From a checkpoint of a small transformer trained on Wikipedia: 1199M tokens.
Each number is 128 + 32 x the weight over its row's rms, rounded and kept within 0 to 255. Layers, rows and columns count from 0. Numbers have three digits each. The size before them is the row's rms in percent of the matrix's.

# layer 3 MLP gate, 704x256, rms 0.506, rows 593-614, columns 128-255
102:068143132146021075135150177151110149156107124139135081142086132111111134140131101172088167160163108122106129147117172087134171105145120137090168153141092098139188147030149123123131083127150114117142089169119143166114053152152175129124143198110148143061153161126126142133074134170134145169113136100139100109199089132121067172096133154100133158117152139156121166100119160070082107130121
094:129133149090073163125073142092107112097114136123122133093141108154102133100151137169098046105112113200148139157188138124138152069190164147139129154176111088056135127142120135109192153144180177097102186102123137127069107148149101103052149135100145077142116101129102091135112089104171159134129101101088141137172140114114136071080143091182170095180129101093182170116058077114124125129216
101:106124139147146115111188144136109121170146084154169102122156073057096162151050130159153193134174187108131064131147107102152090152132125127136152159147084148088099121099112131125148093074156167131138144073073080130160095092106143130128094122167117133124083134107143181112094125117144163110158131104161083123137145119118155144111120156128177108083126122069163129158144112156102117116157
112:147115140124169152162114106113123064123112147167143064149130127211120142163061136116090106087082170167154145078114164152151129156148115109139179152089075147081191088108075130154175106117159148100085124211116100161116177148186166084106120141135171154136165121131114144177102111131158139164102092141100118160123127110105106124179103087112085102127051125148140162065150148168137097149180
101:068103145103162131068101135137128153132152108160105141096136090121139079110151079133166171141108132096091111088147104091145092103151071128104175089113197150128132089095166080141087111136173142083090124114091126156126152113116157130173093136083141106108155146152093121120099162090143152144184129117103146125136153128168160124175112097137077176169127133156149114098129096120130074191134
087:117117108174095090118146120112150090075100200174107143142147124096151118073180164165137135154155115163141129164170163143070156083104077177092168105157146095137140112118119086103123164172125098142128156115104147110077110161108149086139119148090122102112110135116124058107092124180109077096117098111099093167146113089164105134120129088119076089175120120155150178155170152157120200157124
104:205131090111163148108104131089134128117166152094152147165154135123128148179162131164052121113143120171174234109196092135139086077077121193152124144119128119138140118077112193145115181100092129103182083082135114202167170135107121143110080145123163096111116144184173140117143197112146104127049120076124107126135104139128128142117143096125118149113111095111085080159113114077073148074103
093:089107162142131083129104124124122160111140074060139113102143191162149151141095097138122119093066105251129134110088147107163142134149115182092163138113108117099032138119144117154192075053135102196184131122115149162142133108126158128109091105122114148155071122102111114129098172112051120129121140111146139077126150122079124112100074150135154125120144141175155126148160077165071161114114
097:098158074155127131060121134062108140158169169094185128122186109173217134088101144181109161121171109174131152150150149158035119151170174156192108176137158154126152112102153167125130183117109212099121116129132082113127097157110192169133137108123141057138120154102139142111138153109106119167163131119115085127118168138154188122123171124120136148153113147196169164158117119079103138147131
093:087136075145157098116153161177173159137155135142149118141118165135109112144114116172182116087126087119054134154147212140166115188095116145214144123151132199113147150110061128137124053155137145132103130089131122118122130115159137146118077198106127143122092157164099124172107191159133108163168126118143092155147083084094109105141180168123144198097124162090163161111149175133188157064169
095:121148103209112132086092129087140089085072122149143153101126144119115130125196095179130155078165144096135102141110062153173094105105157079146110135131115137161100103074090108128138170113052115154155126117093091153138077139109172099116147145103139067122213173189176141110123114136137056164166133181105089170061126088138099083133134126096144161092117119123105116117119106147139184179079
094:067108144115096132135093157135097153095164150112100104095165080146145205105139106183151090129130101156105089139115135122085134088097122158111110096117089103082178060117226102141160139164164176145156045113165104200105134093053126096137092133181145136112087115130126076161119100130123109130200158110130092151072138129083140112097102082119138104131124140090122138167103126085125162141135
100:213162180096173175094175147143114078155164123134149128086104122138140109106200099151128165198152171161136146165143098096082177055172159133130093137137108119164068066126146132108117113094140191156131136141161119148107079167140163150143068200107180131109130080133140107131157139117129108085137090119126152108100099109158100113128134131140124121159104153176117152116160179130115144126112
102:115134175156149101127123129079152150178095108108092138083115135124129122105166170190092127116175167082120123143169133182137127089147032115109130144107109124173086144164101121094142140107158120126235118094142157116105089149121098165124125145138172156178117155099129074068161123157105118180120151142083104147074136111128102120099136084088153075184167149111142088125060157139174102116102
113:093094140147166060144073125167098162104075134072167095188126092136217145136160165139116157076146131140100137117159144130132110170132182153137088128130169126124192153106140145118078140164145122148131099117138084152117116021060166104136090115145078172132152098084121130133051120084129112165130138144057116134142128152197117109120097147120197139131156141089123159081175167122103096142071
101:121209142098124105103095130094153092118100153213119137186101111130062120201134144161142173136087108117093081104096092124078143154160092160116149182147114097188092143121079122167132155098172127182134154101199129147130149138053099151159126145136153190130110165123125118143088096103144116126147144034129099156123069150152117125095074170147113113142103108065145130089132133174119154107085
103:101090095066127124211049091084132118084131157058145091177134147204085162137075116097174084114164144157162146195162139124067136097102101147171168143134065161116162122135089143171086169131100154173182081106117123152118144127107129136151145057138143160141154093157123142087142125172164130119156156118160125156122175139090162166156117113169113143100091164156100086119188135080084064149141
098:189087162122119189129135145087094103110092139162135134136090088124165149113134136127108106105124096072140107148165122119109102124124126111139185083098100144125155000135090183104130157088131103130099171135134131112126121091120094136112101142098097140158139125144048138067068104137149107109118109141126202058120156139080120098065099105123132116119116103129101143104189052141084146114103
104:134125143139082116084119095143057139120099119107134162112144155148101178085140154127124156107078186092166140182101159171133103158133106124156166141127150133178092098130154100202132085097173144194113130077099080138104113181125188157089097136133086115144121106127101157144113138132140171065081127207141139148121075118177149153152155126161169118104130135124185084144183092154080130107119
107:129151098150145097150094084096127101104084059127136075083180140178137075156112114075126170182117126176129132103107179097113118093075177089094120113090157177086153112125104141101144042167118140124114150142168096163148105156091143142107123136145092111107137110071118121136137088090142147106098089042123163126123089148083086120127188145127173069106127166179128068092112116116147119095114
097:113180088128107161101146167086154159140131124129143072155099140101113179116205169130133133161126132145175095129102099038124140134152144102127160141126081133140181153036138029139140139056124073095164155095142076110135128125098106136092114090145115134143171108153149038118101108145086164155107128062148122160084155130123113143095134098144166131119139152125190104141123101178159097122158
104:085092070139141152045175107113135188130092142093102129133122174144164128097195088158139161104164099113108151139167068157164104150151118211082161114160107102146083114147104105115104179130141059115141164089148184105160110149134125162159136157102084131119102171150121133048181176078136135135067106137092146181120112156173103088086093085142147094129092173121111123166110143143105129138131